config = dict(
    n_layer=20,
    d_model=256,
    n_head=6,
    n_kv_head=3,
    head_dim=64,
    d_mlp=704,
    vocab_size=2048,
    activation='swiglu',
    norm='rmsnorm',
    norm_place='pre',
    norm_eps=1e-06,
    positions='rope',
    rope_base=10000.0,
    rope_fraction=1.0,
    qk_norm=False,
    attn_scale=0.125,
    bias='none',
    tie_embeddings=False,
    parallel_block=False,
    init='uniform',
    init_std_qkv=0.0356,
    init_std_o=0.0046,
    init_std_up=0.0356,
    init_std_down=0.00339,
    optimizer='soap_variant',
    lr=0.00701,
    beta1=0.95,
    beta2=0.95,
    weight_decay=0.047,
    lr_head=0.0136,
    warmup_steps=200,
    schedule='wsd',
    decay_fraction=0.597,
    decay_shape='linear',
    final_lr_fraction=0.1,
    batch_tokens=262144,
    seq_len=256,
    doc_mask=True,
    train_tokens=832600000,
    steps=3177,
    dataset='wikipedia_en',
)
Each number is 50 + 12 x the weight over its row's rms, rounded and kept within 0 to 99. Layers, rows and columns count from 0. The size before them is the row's rms in percent of the matrix's.

# layer 10 attention query, 384x256, rms 0.147, rows 63,126-127, columns 0-255
076:45 44 46 56 71 75 56 37 55 70 38 46 42 66 57 57 73 38 46 53 46 50 27 36 56 40 49 46 34 66 50 67 44 45 37 43 63 56 38 42 38 55 52 40 61 54 62 43 51 41 50 31 46 63 50 48 34 48 69 32 49 67 43 56 38 32 53 50 37 59 53 59 76 25 45 41 58 40 67 52 60 55 60 63 52 66 47 46 48 29 49 42 28 62 33 60 43 68 65 45 60 50 59 59 45 70 73 38 53 42 67 53 40 42 34 58 34 45 58 62 57 59 41 49 09 19 40 42 41 45 53 33 35 46 32 38 46 52 47 56 56 21 45 35 33 46 40 52 44 66 59 53 36 52 47 40 57 44 50 54 40 28 36 51 32 59 54 63 38 31 55 52 43 40 51 47 83 56 57 49 38 48 49 49 45 26 45 41 51 68 43 41 44 63 49 70 63 39 55 32 58 27 48 57 61 46 49 43 43 41 46 27 45 52 55 67 38 51 49 60 48 68 47 64 53 54 51 39 60 43 60 47 71 62 43 55 62 68 48 34 51 40 54 09 56 67 48 63 70 65 44 27 61 68 40 54
138:52 43 33 44 48 65 65 27 53 47 50 24 50 59 41 51 32 47 35 40 32 54 67 33 42 57 25 76 52 38 67 69 57 55 46 52 28 60 58 41 37 57 65 55 58 63 76 56 61 63 75 47 46 56 65 39 37 63 56 63 48 33 41 38 44 56 47 23 40 46 49 36 53 61 53 68 35 54 30 53 58 38 50 83 39 54 43 61 60 45 48 48 42 35 63 54 56 48 45 49 40 36 63 56 55 52 42 46 30 26 50 39 51 38 43 40 43 59 49 33 47 21 30 61 39 65 38 65 54 29 39 43 46 79 53 48 58 54 55 53 47 57 86 61 51 45 62 59 48 47 42 44 34 71 53 42 40 34 56 61 48 51 50 57 88 39 67 42 41 49 41 43 54 35 45 50 47 33 47 53 42 34 27 46 53 58 37 56 48 60 35 40 54 47 58 66 54 73 75 42 55 42 38 51 45 57 56 44 50 52 55 52 49 69 29 69 59 35 36 53 35 43 44 30 57 51 47 50 35 46 60 55 59 43 68 37 56 30 64 51 37 55 35 68 60 24 60 42 46 54 63 47 37 52 37 53
138:66 51 24 58 32 56 54 28 54 75 27 74 48 54 69 46 60 55 55 42 53 68 53 31 55 56 65 26 66 14 58 73 60 61 41 40 56 60 57 50 73 50 32 27 50 59 31 43 71 56 33 42 69 49 49 53 41 52 51 32 58 51 50 59 42 43 62 73 52 69 51 45 56 47 25 41 51 38 40 47 53 61 37 47 37 47 49 64 55 35 49 65 41 54 64 40 63 41 59 55 68 54 54 63 60 48 55 52 71 64 42 45 50 36 44 40 27 49 45 68 60 58 36 60 56 52 40 43 51 53 49 59 54 54 40 54 49 30 50 67 66 37 59 76 32 65 42 48 39 76 67 45 29 57 50 37 50 47 43 48 60 44 56 51 61 55 45 39 27 68 64 59 55 39 51 57 68 51 49 44 44 36 48 47 45 49 48 57 51 60 62 55 48 65 38 24 44 44 56 29 31 39 33 56 51 35 36 71 57 46 33 58 34 58 49 49 73 54 33 61 54 66 27 52 46 40 55 54 65 43 41 45 55 45 34 28 47 71 60 25 59 49 58 53 31 54 47 64 67 65 59 53 66 39 50 48
# layer 10 attention key, 192x256, rms 0.142, rows 62-63, columns 0-255
126:55 50 53 59 50 45 68 73 70 47 59 66 25 54 37 59 66 47 17 48 54 79 54 48 50 52 44 37 44 65 44 44 82 48 68 66 36 39 37 52 54 78 33 46 62 69 44 40 62 47 64 33 32 49 56 57 41 45 45 58 62 53 54 39 53 44 63 51 42 61 60 37 35 52 53 34 51 35 43 39 57 49 34 69 48 60 55 73 40 66 43 45 55 45 68 59 41 50 41 49 35 47 57 42 48 58 43 54 37 40 59 59 47 48 42 38 51 54 41 47 54 35 59 45 33 88 49 40 53 43 50 33 44 71 68 54 53 31 52 42 60 36 51 57 41 55 26 57 50 73 37 46 35 53 57 44 48 43 55 53 38 65 48 41 71 52 66 40 56 54 39 46 45 61 68 48 49 43 66 29 71 50 47 49 50 43 36 56 37 43 45 34 49 35 58 73 36 51 71 57 46 49 31 52 82 39 45 58 41 46 59 63 54 66 35 54 33 55 61 41 55 60 61 60 45 55 61 45 51 60 57 41 74 48 33 27 47 40 50 38 60 66 56 58 53 56 57 58 25 43 56 58 66 76 61 11
120:71 50 67 52 58 35 60 56 56 53 44 60 51 61 41 64 57 45 46 42 61 42 51 42 57 44 36 42 49 36 34 61 43 47 43 44 49 49 47 68 68 52 57 47 59 41 55 61 74 58 48 48 58 56 41 49 39 49 52 36 36 46 57 32 36 56 71 62 60 59 14 64 53 34 41 33 41 50 56 36 61 37 41 55 75 59 48 49 56 18 43 37 43 35 54 57 73 37 57 60 48 62 59 47 59 59 71 68 51 56 61 46 48 27 70 51 53 40 67 42 45 61 43 29 38 36 44 35 31 52 57 42 65 49 46 36 46 23 65 58 73 46 22 63 62 50 54 57 59 30 53 56 47 36 35 52 43 59 41 38 64 46 61 54 63 38 43 43 39 54 50 64 35 52 38 39 61 38 53 43 83 54 44 41 45 48 57 64 60 45 55 52 63 71 60 52 48 36 61 37 34 64 50 20 41 48 44 40 46 37 61 41 42 42 19 43 53 38 26 40 52 43 38 34 66 46 59 53 62 36 64 31 47 46 49 34 53 82 66 51 54 86 61 55 61 65 32 63 62 47 39 65 58 44 49 58
# layer 10 attention value, 192x256, rms 0.184, rows 0-7, columns 0-255
092:49 56 56 46 70 83 63 52 46 43 56 73 57 55 76 59 58 54 36 60 65 19 45 36 76 39 42 78 52 52 31 36 31 72 57 60 45 51 49 28 44 53 29 56 36 41 73 52 53 59 46 55 42 38 53 49 55 26 47 52 37 55 46 46 49 48 75 37 54 67 54 51 45 47 54 37 42 70 50 43 61 55 58 65 48 45 36 17 61 58 71 22 51 30 50 52 63 27 55 58 48 44 55 45 36 34 50 46 61 42 63 58 55 53 39 49 48 43 39 52 59 48 45 33 51 67 55 34 62 24 58 68 57 58 37 60 43 47 52 39 47 70 57 55 57 49 54 61 33 48 62 46 49 41 43 70 43 63 35 64 58 75 59 44 47 39 56 43 47 68 49 42 48 47 46 35 39 67 59 47 67 60 49 57 69 70 66 56 68 45 63 81 54 44 12 58 51 56 53 43 58 55 53 71 57 56 53 45 63 68 59 58 58 57 33 70 52 42 41 50 46 69 61 49 48 55 44 51 52 69 58 58 65 32 47 45 34 48 62 56 33 51 55 62 31 44 38 49 46 37 49 36 68 63 43 54
107:55 38 75 55 38 45 43 63 45 40 48 38 53 68 64 43 50 24 58 60 41 45 63 65 65 64 52 64 32 48 50 25 43 46 55 53 61 45 61 44 47 57 46 47 39 49 50 52 47 58 31 57 63 44 45 19 46 38 54 67 61 50 51 54 52 65 32 51 25 35 52 56 44 49 40 54 35 39 43 42 41 51 65 66 73 56 28 52 76 47 31 48 61 69 68 47 44 35 13 60 54 56 49 43 47 59 46 57 41 56 49 31 47 66 52 48 69 52 53 71 43 76 57 56 46 58 51 42 53 63 57 41 56 63 59 54 40 56 76 46 66 36 30 62 43 48 44 25 46 39 52 55 48 49 37 30 54 44 42 40 41 59 42 51 45 46 61 30 56 43 60 41 72 35 50 31 60 27 41 34 50 64 42 48 70 52 59 51 43 45 32 48 49 65 56 71 33 34 57 62 52 48 51 29 24 45 35 39 41 19 42 40 32 54 38 49 48 59 42 55 56 45 43 57 33 72 55 43 75 45 46 74 71 59 39 76 57 54 44 52 54 62 50 47 26 52 60 34 47 36 33 59 58 63 46 34
109:62 56 48 45 47 62 55 74 19 54 55 52 47 35 44 52 54 56 60 41 73 63 37 48 64 44 47 45 43 54 63 37 37 41 55 86 49 47 56 57 56 47 41 41 40 60 23 52 58 54 49 50 74 61 56 36 34 66 43 54 35 53 51 70 78 51 76 45 41 30 43 53 40 49 41 69 43 40 40 44 57 58 51 46 57 34 77 57 37 41 43 42 46 64 55 47 65 41 55 53 55 45 63 62 40 49 36 60 64 45 51 61 54 44 38 63 63 45 59 47 41 54 50 45 50 31 48 84 53 45 47 33 39 56 55 52 51 55 61 37 65 46 47 63 53 38 55 49 50 60 49 52 63 43 35 55 38 61 63 51 66 35 54 45 48 55 58 44 37 43 74 18 35 43 64 51 75 42 70 26 48 42 57 24 44 17 49 38 61 30 54 64 33 77 40 64 49 38 38 49 47 61 68 55 54 46 74 57 45 44 42 61 45 56 29 62 52 53 55 60 42 38 33 50 70 54 64 48 47 45 61 56 40 43 42 34 53 39 82 21 34 64 57 27 48 75 50 48 45 51 65 41 38 48 50 53
099:45 53 56 40 55 41 43 57 44 72 49 58 33 42 52 38 68 23 43 52 39 51 42 63 37 55 37 37 43 70 50 17 57 55 76 54 52 41 63 55 63 43 56 58 66 82 35 36 44 57 42 69 52 36 40 44 33 52 45 40 51 40 52 43 41 54 49 35 51 40 42 35 56 53 65 41 81 37 37 56 60 43 36 42 64 47 61 19 61 65 32 36 51 56 67 45 56 33 50 63 43 50 41 20 52 54 67 58 37 22 52 57 60 55 61 71 48 57 61 55 55 50 56 51 51 51 56 39 53 48 66 57 46 77 63 37 50 55 57 55 68 43 45 56 53 45 39 80 55 60 61 58 49 42 41 46 35 54 68 60 56 54 37 66 47 80 65 60 56 45 56 44 47 55 57 55 38 58 67 43 41 51 53 52 59 37 42 51 44 65 63 54 54 34 65 36 27 56 58 64 53 56 36 58 59 37 67 50 57 55 44 64 69 42 56 32 64 45 50 78 46 54 51 62 52 51 50 60 48 60 67 41 51 61 48 62 46 71 34 78 67 66 31 20 38 53 41 36 53 49 49 63 59 63 76 36
110:40 37 53 35 52 43 55 61 55 47 35 75 47 55 63 66 28 59 47 74 60 59 39 58 49 35 47 42 35 65 41 69 64 56 47 37 51 30 42 62 62 64 29 64 41 49 71 57 40 71 55 52 27 68 60 37 21 49 55 55 70 60 66 43 46 43 46 64 60 61 62 69 75 54 56 35 37 57 48 53 51 35 42 46 52 29 23 57 45 40 66 55 54 49 58 73 62 30 41 58 55 55 52 60 54 56 36 60 49 31 47 40 58 55 60 52 63 37 41 56 53 49 60 31 39 50 69 44 34 46 58 47 65 62 64 55 57 47 57 55 27 59 59 70 65 69 43 65 40 59 54 31 40 49 46 44 40 62 71 57 63 67 54 69 52 51 69 66 62 42 49 60 56 41 22 45 42 62 44 44 44 45 43 64 61 65 51 64 48 61 44 60 62 36 70 42 48 38 53 37 60 51 41 49 60 46 76 59 51 55 54 48 68 51 61 43 77 60 41 49 62 71 51 58 58 36 43 51 42 45 22 42 64 72 49 57 69 50 40 52 21 53 60 31 37 50 38 53 45 40 57 76 51 60 44 33
097:55 42 40 46 39 34 58 35 40 40 57 31 34 47 59 54 31 64 68 47 48 73 73 54 50 52 50 58 52 75 26 65 56 58 51 64 43 51 50 46 67 82 62 34 82 72 36 42 45 46 47 51 56 40 38 53 58 57 50 70 28 52 55 57 35 54 33 35 31 53 41 59 54 52 59 61 56 68 45 62 49 53 43 52 60 38 39 40 51 64 43 36 39 42 45 41 63 27 57 54 50 53 49 48 54 60 51 35 38 81 63 55 62 43 40 67 47 37 63 51 75 50 48 53 44 59 54 46 47 46 57 59 48 65 38 64 43 50 59 27 39 58 50 43 50 49 69 39 49 15 42 39 45 50 39 77 69 36 48 59 53 28 46 66 50 46 66 29 36 39 61 74 58 44 24 61 67 58 55 36 45 53 30 56 47 45 50 65 43 48 52 35 50 38 59 32 51 51 38 49 53 50 49 43 36 64 60 51 60 51 66 44 52 49 55 49 46 53 35 56 52 41 47 47 44 45 23 68 42 48 55 44 67 66 52 62 72 71 56 76 61 32 35 34 46 46 54 60 59 51 39 86 35 41 44 69
103:54 39 59 64 39 42 60 34 49 56 34 33 59 39 41 29 51 71 39 59 53 54 47 64 42 62 48 60 49 48 41 55 63 56 59 44 19 52 35 40 45 60 61 41 38 40 57 58 60 30 48 52 46 55 52 63 24 42 50 52 58 46 42 20 38 60 38 51 68 56 44 40 48 46 72 22 52 55 37 56 71 52 54 34 33 50 35 64 76 64 57 56 58 63 32 41 38 49 28 47 72 55 67 54 59 45 51 51 51 60 55 28 53 47 30 35 40 41 41 69 59 49 64 80 40 67 54 44 36 44 45 49 40 38 56 53 59 58 84 44 57 55 67 56 44 38 68 50 53 53 57 64 56 49 63 59 56 33 44 70 61 65 51 75 62 54 52 70 43 40 50 35 56 53 38 45 74 43 48 48 81 54 39 57 52 53 56 50 60 58 59 56 57 35 55 47 27 55 50 72 63 67 50 63 41 61 40 45 62 67 64 60 50 44 50 47 55 52 37 59 52 58 64 45 71 34 53 42 48 30 45 72 54 63 25 56 38 38 66 52 53 64 47 71 49 43 18 71 60 35 47 50 44 57 54 70
096:43 42 39 49 49 34 66 58 30 53 68 29 34 58 33 38 44 50 51 33 59 54 53 83 51 54 36 46 52 55 46 54 46 63 48 66 45 77 49 35 45 61 52 34 47 33 58 52 40 57 34 59 33 56 27 53 59 43 53 65 50 49 49 57 42 56 62 64 30 43 46 47 47 63 40 32 70 67 52 37 43 54 52 35 32 52 57 52 69 38 60 49 51 38 60 42 43 52 39 63 60 70 70 41 69 59 72 69 43 46 17 43 40 44 53 63 68 40 47 57 60 43 54 44 50 34 55 43 68 48 53 48 43 62 65 45 46 52 62 44 61 31 34 48 26 57 30 45 26 49 55 48 48 34 38 45 65 56 61 45 54 28 48 39 45 43 39 37 30 47 65 51 26 50 55 40 59 37 61 45 54 49 53 72 72 60 35 47 58 56 54 61 44 64 59 42 68 70 30 66 44 56 68 63 33 36 47 52 64 39 47 53 31 19 68 65 39 64 51 70 50 54 48 46 23 58 67 85 37 46 52 47 48 44 66 39 54 58 57 46 23 42 41 52 61 47 35 43 50 49 43 67 61 62 35 58
# layer 10 attention output (transposed), 384x256, rms 0.171, rows 0-6,64-70, columns 0-255
084:59 30 28 57 48 49 44 56 62 97 67 74 28 41 23 29 36 34 58 42 42 40 57 55 55 67 64 68 52 41 48 52 47 49 48 53 49 42 65 70 71 57 57 42 56 68 52 35 57 66 43 47 56 42 48 55 53 62 53 39 40 58 46 47 53 47 29 71 50 76 36 58 44 65 61 35 55 63 56 52 63 58 56 62 73 53 51 39 42 58 42 44 48 51 34 65 43 66 32 35 40 52 52 47 58 45 64 52 71 44 63 67 37 51 43 66 42 54 63 57 47 51 42 35 53 58 47 59 50 54 49 29 71 35 42 35 47 55 62 66 67 34 45 43 40 58 55 52 55 37 37 73 27 66 48 70 33 65 54 48 59 36 74 52 69 71 39 55 48 55 45 38 53 45 49 40 49 42 54 33 28 48 38 66 61 38 52 57 49 68 42 48 40 50 55 54 65 43 54 68 52 44 54 45 54 29 29 42 63 51 64 53 41 54 52 66 42 55 64 23 56 56 41 57 42 62 36 59 70 65 39 74 51 45 53 69 69 57 71 45 40 49 24 40 45 59 32 53 53 66 40 42 35 61 55 39
100:40 52 38 58 50 39 70 69 55 55 31 73 48 29 42 46 50 52 50 71 49 45 56 62 30 49 55 37 40 54 74 41 65 55 50 49 50 44 42 41 54 38 54 48 48 69 52 21 38 53 51 52 34 40 41 39 54 52 53 63 57 32 53 44 32 34 30 50 21 34 74 65 55 48 45 25 43 61 32 29 39 45 48 79 55 53 61 55 71 46 76 51 37 57 53 55 49 29 53 64 49 34 44 50 63 67 39 62 27 35 35 48 46 36 63 59 56 62 34 28 38 55 54 48 46 59 55 52 40 42 57 51 58 55 47 63 62 54 47 39 55 62 38 56 63 35 51 61 54 57 61 76 41 49 49 48 72 42 82 70 56 36 31 40 54 73 62 54 54 56 57 43 37 45 62 52 44 71 46 34 57 44 29 43 67 69 42 39 37 28 37 51 58 26 43 54 56 56 39 49 42 47 57 28 46 61 41 35 41 40 44 27 52 60 40 56 33 54 62 44 69 47 43 52 59 61 66 36 34 40 61 55 47 53 35 71 35 39 52 48 44 44 40 45 47 85 42 52 44 56 70 54 55 52 63 51
101:59 48 44 44 38 73 62 50 31 48 54 66 38 39 51 56 57 70 46 71 44 42 73 54 62 59 47 71 62 59 46 35 35 41 58 44 71 54 59 41 51 32 51 61 50 62 57 40 34 17 42 61 53 51 27 59 63 63 34 54 81 58 46 52 44 32 41 43 55 57 33 62 41 56 51 46 42 38 52 54 56 25 64 50 62 58 44 47 37 48 54 58 36 47 23 64 61 55 44 54 46 58 37 52 51 39 35 44 52 45 52 63 52 41 33 42 37 62 41 42 48 29 36 43 56 51 58 68 50 50 32 50 40 45 64 40 41 55 38 37 69 61 44 52 43 78 73 54 50 59 36 40 42 51 65 54 41 60 42 26 17 71 48 63 61 48 70 37 49 36 60 42 44 48 52 49 57 29 40 42 44 69 64 55 32 57 46 31 69 68 45 39 59 52 44 59 37 42 64 62 65 67 50 47 46 63 37 64 33 39 23 72 56 67 60 30 68 28 37 62 45 62 32 57 55 55 37 56 58 56 40 61 46 33 45 43 31 34 35 49 55 31 64 70 56 50 56 56 37 46 64 47 30 46 40 51
097:62 76 44 53 59 85 54 43 41 41 46 61 49 49 35 47 35 70 57 63 70 54 47 63 35 62 37 51 38 44 56 42 64 62 40 53 49 63 37 49 75 39 42 47 51 34 33 59 37 56 60 26 61 65 51 54 64 42 41 67 38 40 46 60 48 43 50 64 44 49 58 55 69 35 48 47 38 61 63 63 61 44 52 31 45 48 46 33 47 17 48 45 57 65 52 57 53 45 46 41 39 44 73 48 36 74 35 59 43 43 61 63 87 42 32 63 60 59 36 68 32 52 65 32 46 51 41 45 44 52 55 59 43 45 60 62 31 40 49 39 46 50 51 60 62 31 60 50 58 76 49 59 32 75 58 59 52 27 63 44 53 48 35 44 65 50 62 45 37 51 44 48 46 51 38 69 60 38 61 56 25 39 49 48 44 40 46 62 72 42 40 57 31 62 52 54 35 42 66 58 34 55 70 54 32 19 73 32 47 73 50 59 35 36 57 56 33 38 67 58 55 43 66 65 47 36 55 39 54 46 48 48 39 38 53 46 48 55 46 73 55 51 48 51 33 29 57 43 48 43 43 36 41 41 26 50
095:52 50 44 72 52 33 48 44 48 54 57 18 50 57 55 50 34 60 62 43 52 56 38 51 48 57 70 61 61 41 36 39 75 75 32 36 48 43 53 50 54 32 54 43 61 37 51 46 32 37 57 58 47 49 50 35 27 47 39 59 07 52 37 67 58 61 55 61 47 55 85 37 51 53 71 58 38 42 41 43 53 61 27 64 40 75 43 32 47 55 57 39 42 40 53 55 56 58 31 51 53 65 59 28 36 41 51 33 57 41 58 39 37 43 49 60 50 50 28 47 53 69 59 30 49 53 40 57 59 45 49 50 65 68 40 45 43 72 71 54 43 60 56 64 76 21 56 41 52 47 62 57 47 55 49 33 63 30 56 47 70 26 37 51 42 44 37 54 52 59 41 52 51 50 56 34 38 48 67 58 28 46 40 48 68 46 58 65 59 34 45 72 36 50 40 25 42 53 69 57 59 50 28 50 55 27 56 63 55 36 57 52 52 53 40 36 46 35 60 47 73 63 63 55 42 45 42 49 56 63 41 34 40 57 58 53 58 69 49 72 46 53 39 45 49 60 34 69 68 45 56 32 54 42 49 39
093:40 47 61 63 31 46 71 44 43 37 56 69 52 55 59 44 34 47 48 44 63 77 62 48 43 27 49 56 55 35 35 39 60 71 65 32 41 57 38 40 75 70 39 61 45 33 51 26 47 48 47 65 52 44 54 66 49 36 62 47 34 31 56 33 51 57 81 65 69 48 34 35 64 33 42 44 47 53 70 53 49 39 35 68 32 54 53 56 47 64 45 57 66 49 24 54 52 50 60 53 40 44 37 49 17 67 43 49 60 53 41 67 64 38 65 40 53 68 61 79 31 52 43 37 39 47 46 42 83 55 46 43 49 49 44 53 59 44 71 43 41 61 49 56 62 26 51 32 62 65 43 55 75 58 60 46 49 38 46 32 62 39 57 45 49 47 51 67 44 62 42 59 43 72 44 52 30 45 58 49 59 38 64 37 65 41 50 44 68 59 34 64 49 45 52 52 48 50 58 35 42 68 47 61 47 57 42 47 51 36 26 45 41 57 52 35 56 48 22 58 60 49 64 38 46 56 67 39 65 50 50 56 34 39 56 54 45 37 43 54 50 40 67 60 75 30 54 22 63 64 45 48 44 44 52 48
096:48 55 41 51 44 56 54 32 58 65 76 59 73 46 55 58 36 32 53 47 30 59 25 40 65 45 79 51 65 48 40 38 62 35 47 42 35 52 40 72 41 38 68 56 35 37 49 52 37 46 44 40 57 27 50 49 31 44 49 45 24 47 60 42 49 34 38 49 35 53 57 24 76 54 54 44 44 35 62 57 59 60 54 52 52 53 46 44 46 63 50 63 42 35 75 56 34 48 43 40 56 38 63 68 47 56 57 30 67 56 50 60 49 52 55 47 46 48 56 45 51 60 58 30 52 55 57 65 47 40 61 60 71 53 46 37 56 38 45 69 28 29 48 41 58 48 35 60 41 39 57 27 61 76 45 28 47 59 47 62 58 41 34 45 44 64 59 40 73 44 13 52 48 69 38 50 57 46 33 51 33 46 56 53 37 65 18 37 39 42 60 59 46 54 45 55 40 38 57 42 44 49 46 47 46 43 38 44 48 55 66 49 36 60 72 37 53 58 64 62 42 33 40 41 26 51 50 67 58 62 33 33 47 52 29 46 72 55 63 49 43 65 41 48 47 49 57 66 64 72 50 27 63 55 65 74
102:56 36 34 49 54 57 63 27 55 29 48 45 30 53 57 53 49 63 49 39 67 56 37 65 45 59 48 55 50 43 65 46 54 45 48 50 59 22 40 54 55 52 38 44 40 41 30 59 51 45 68 38 22 51 37 81 42 41 25 38 43 56 45 46 60 75 51 45 30 46 61 47 74 41 45 45 47 18 54 60 43 39 50 48 63 32 49 42 56 54 47 46 54 50 63 51 54 55 56 37 67 47 55 25 57 66 26 48 46 74 29 26 52 54 44 27 54 39 34 39 30 48 62 49 56 51 55 66 63 50 43 35 49 33 62 41 47 48 52 37 48 47 60 49 58 46 49 47 47 50 60 39 66 33 56 25 43 46 45 38 50 82 48 49 56 64 72 46 44 35 52 48 47 47 61 71 71 35 40 34 47 52 52 14 46 43 60 46 36 59 70 33 41 56 52 28 55 60 58 54 63 30 48 49 51 64 56 67 29 42 49 44 57 69 47 22 65 64 45 52 51 34 55 62 48 31 49 37 53 34 63 38 40 37 37 47 52 40 36 36 82 49 48 50 41 49 47 52 69 44 62 36 41 40 48 56
100:48 61 50 54 53 54 52 46 46 51 61 33 40 54 43 62 47 59 51 58 44 42 53 71 48 33 60 43 44 57 32 53 49 52 43 64 31 26 42 47 50 40 60 41 55 41 56 45 59 46 66 48 48 37 67 40 39 46 40 54 40 53 46 62 60 34 70 62 74 39 69 56 74 59 37 61 53 62 44 65 56 51 51 35 39 63 54 37 34 44 55 54 71 28 64 37 38 50 55 39 50 46 52 46 44 64 53 49 70 59 54 50 48 49 37 57 46 39 50 51 69 43 48 33 51 59 47 45 41 32 51 47 52 53 58 29 54 64 46 58 61 55 47 53 43 51 79 60 41 73 74 49 50 53 59 60 29 47 74 39 50 50 52 68 57 48 23 53 34 53 69 52 36 71 56 73 43 65 44 63 48 51 53 43 33 44 49 29 41 78 49 52 23 54 54 29 51 53 47 49 41 55 40 54 45 67 75 49 37 60 47 63 50 35 67 54 47 41 56 70 16 45 51 75 57 45 47 49 31 61 53 55 65 55 40 11 51 68 69 68 52 44 61 79 75 27 52 41 62 55 29 55 82 57 58 45
102:64 56 58 55 56 49 35 65 63 40 53 40 50 77 30 34 46 40 19 45 21 46 46 75 47 44 55 20 34 64 48 61 63 64 41 46 34 36 48 62 55 60 57 49 47 34 48 42 87 59 59 56 42 31 57 56 64 40 59 44 62 56 60 47 39 50 48 34 31 54 58 24 47 36 61 45 54 52 76 59 46 39 53 38 73 62 47 41 56 52 44 55 50 44 36 39 30 55 32 59 34 50 32 51 74 65 55 54 39 52 43 46 34 41 72 41 49 43 29 56 58 37 57 47 50 44 56 33 67 45 52 55 40 57 44 36 62 44 46 54 38 51 51 51 50 36 36 64 59 33 62 33 55 55 42 55 35 69 44 69 50 24 37 47 55 37 38 70 35 57 52 69 48 46 47 48 34 73 51 63 68 40 60 40 62 43 54 65 45 65 52 60 57 43 32 51 50 59 53 32 49 68 30 68 45 56 69 34 48 50 55 39 67 43 54 46 52 47 63 49 41 50 56 56 46 73 57 73 46 56 51 47 40 52 60 53 35 34 36 60 47 62 30 57 80 47 48 33 77 37 41 67 39 57 43 55
100:72 49 46 26 63 28 63 52 58 39 21 33 57 51 58 51 44 27 54 51 61 50 42 32 65 42 52 40 61 61 55 49 38 44 38 35 48 58 50 55 46 45 54 53 37 74 50 50 53 40 32 49 26 41 53 69 68 34 60 53 60 52 68 63 29 47 59 44 41 40 38 58 48 69 41 64 47 60 67 45 56 68 46 50 62 23 75 61 40 60 61 52 39 38 43 42 38 45 45 58 83 49 45 77 45 47 58 58 48 74 48 80 38 64 45 48 54 56 40 52 57 53 58 63 50 48 53 61 65 51 38 37 71 42 45 55 71 47 62 51 55 58 39 63 61 56 58 50 42 20 36 44 54 53 43 52 67 38 71 33 57 64 40 54 48 54 42 64 46 50 66 56 51 42 55 23 41 61 26 63 64 71 31 57 43 47 37 42 29 44 48 65 51 40 43 47 63 63 33 40 52 53 24 56 43 65 41 48 27 47 28 47 42 62 55 43 59 43 42 50 39 58 56 48 43 66 61 33 42 51 34 32 29 37 59 54 52 40 53 64 47 56 45 59 31 54 74 68 54 38 52 27 37 37 40 57
110:40 51 45 31 56 64 60 44 57 62 53 68 47 42 36 56 69 46 49 53 40 50 37 72 38 61 33 35 61 49 48 62 48 51 62 54 40 32 48 48 68 67 40 41 32 54 62 65 56 65 57 54 63 38 41 64 53 63 49 42 30 44 61 22 39 56 46 50 66 42 47 31 42 52 66 45 65 52 39 48 60 45 49 57 64 44 50 51 48 61 56 53 54 55 51 42 53 56 83 62 42 49 30 40 40 74 53 30 47 46 60 39 67 58 64 32 39 34 42 54 66 48 65 75 62 25 59 65 43 52 48 50 54 38 56 50 50 62 47 62 55 41 25 37 71 57 42 53 43 58 56 46 82 45 63 58 48 18 54 70 31 56 65 53 59 31 24 59 48 45 45 57 35 22 44 62 45 29 35 33 54 57 50 41 66 73 28 43 62 36 49 44 58 45 38 57 45 40 41 64 36 43 61 47 27 51 57 42 57 63 54 31 47 52 68 64 51 77 65 44 37 33 54 57 50 49 74 53 54 38 69 43 46 48 60 54 42 63 61 34 62 54 48 55 69 37 53 21 50 37 56 39 32 44 45 41
103:50 50 48 66 56 56 27 51 58 50 31 63 56 48 44 48 58 46 43 47 55 28 31 36 29 65 38 36 72 41 65 36 49 35 45 51 65 26 48 34 46 29 69 47 27 75 62 64 48 65 45 31 51 66 40 44 56 55 48 70 54 31 64 66 53 51 48 76 58 35 76 52 75 50 64 38 38 40 31 65 46 60 73 49 48 61 37 43 54 49 44 60 42 51 55 38 63 31 58 57 30 51 53 49 54 59 44 51 32 23 47 35 40 38 36 41 51 67 62 35 48 60 48 54 48 47 82 44 51 69 47 54 35 40 65 35 47 36 42 54 46 36 45 56 44 53 43 59 36 68 52 55 50 52 55 50 49 51 60 37 40 30 52 27 68 46 82 68 53 52 47 31 58 60 76 59 54 44 53 48 39 67 63 47 49 41 59 47 33 65 70 48 63 52 48 63 47 53 49 53 43 47 42 48 66 44 36 55 36 67 35 62 35 37 58 57 44 27 56 33 78 47 36 48 63 47 36 65 45 53 48 50 66 57 42 61 43 60 60 61 65 63 86 37 54 54 46 47 36 48 59 48 40 58 58 51
100:40 58 54 40 33 51 35 52 52 60 43 39 36 68 58 42 63 43 38 62 63 46 37 40 63 59 52 47 40 44 51 44 48 35 61 42 55 57 46 53 51 38 46 54 67 55 70 39 53 55 40 53 56 63 54 63 47 48 50 49 34 73 56 84 81 55 78 58 44 47 43 59 61 55 42 71 37 56 57 48 21 47 33 59 66 94 61 29 42 61 41 49 47 50 49 51 54 64 48 57 37 48 46 62 51 50 35 41 61 38 31 60 49 48 38 52 69 39 43 32 34 46 53 51 47 52 44 61 53 60 45 63 43 52 35 41 60 38 54 69 69 39 61 48 40 52 43 49 52 38 41 69 31 21 44 59 51 59 51 43 32 39 53 35 60 57 41 42 54 33 55 42 42 38 60 52 44 76 59 79 38 55 42 26 76 46 45 33 52 60 57 47 55 52 39 37 45 53 56 51 54 45 59 12 72 58 53 39 43 48 24 46 64 36 42 80 45 43 58 53 50 67 57 45 50 44 53 42 45 69 55 37 60 40 70 55 38 43 33 53 44 67 50 62 29 52 47 51 45 50 79 36 61 24 44 36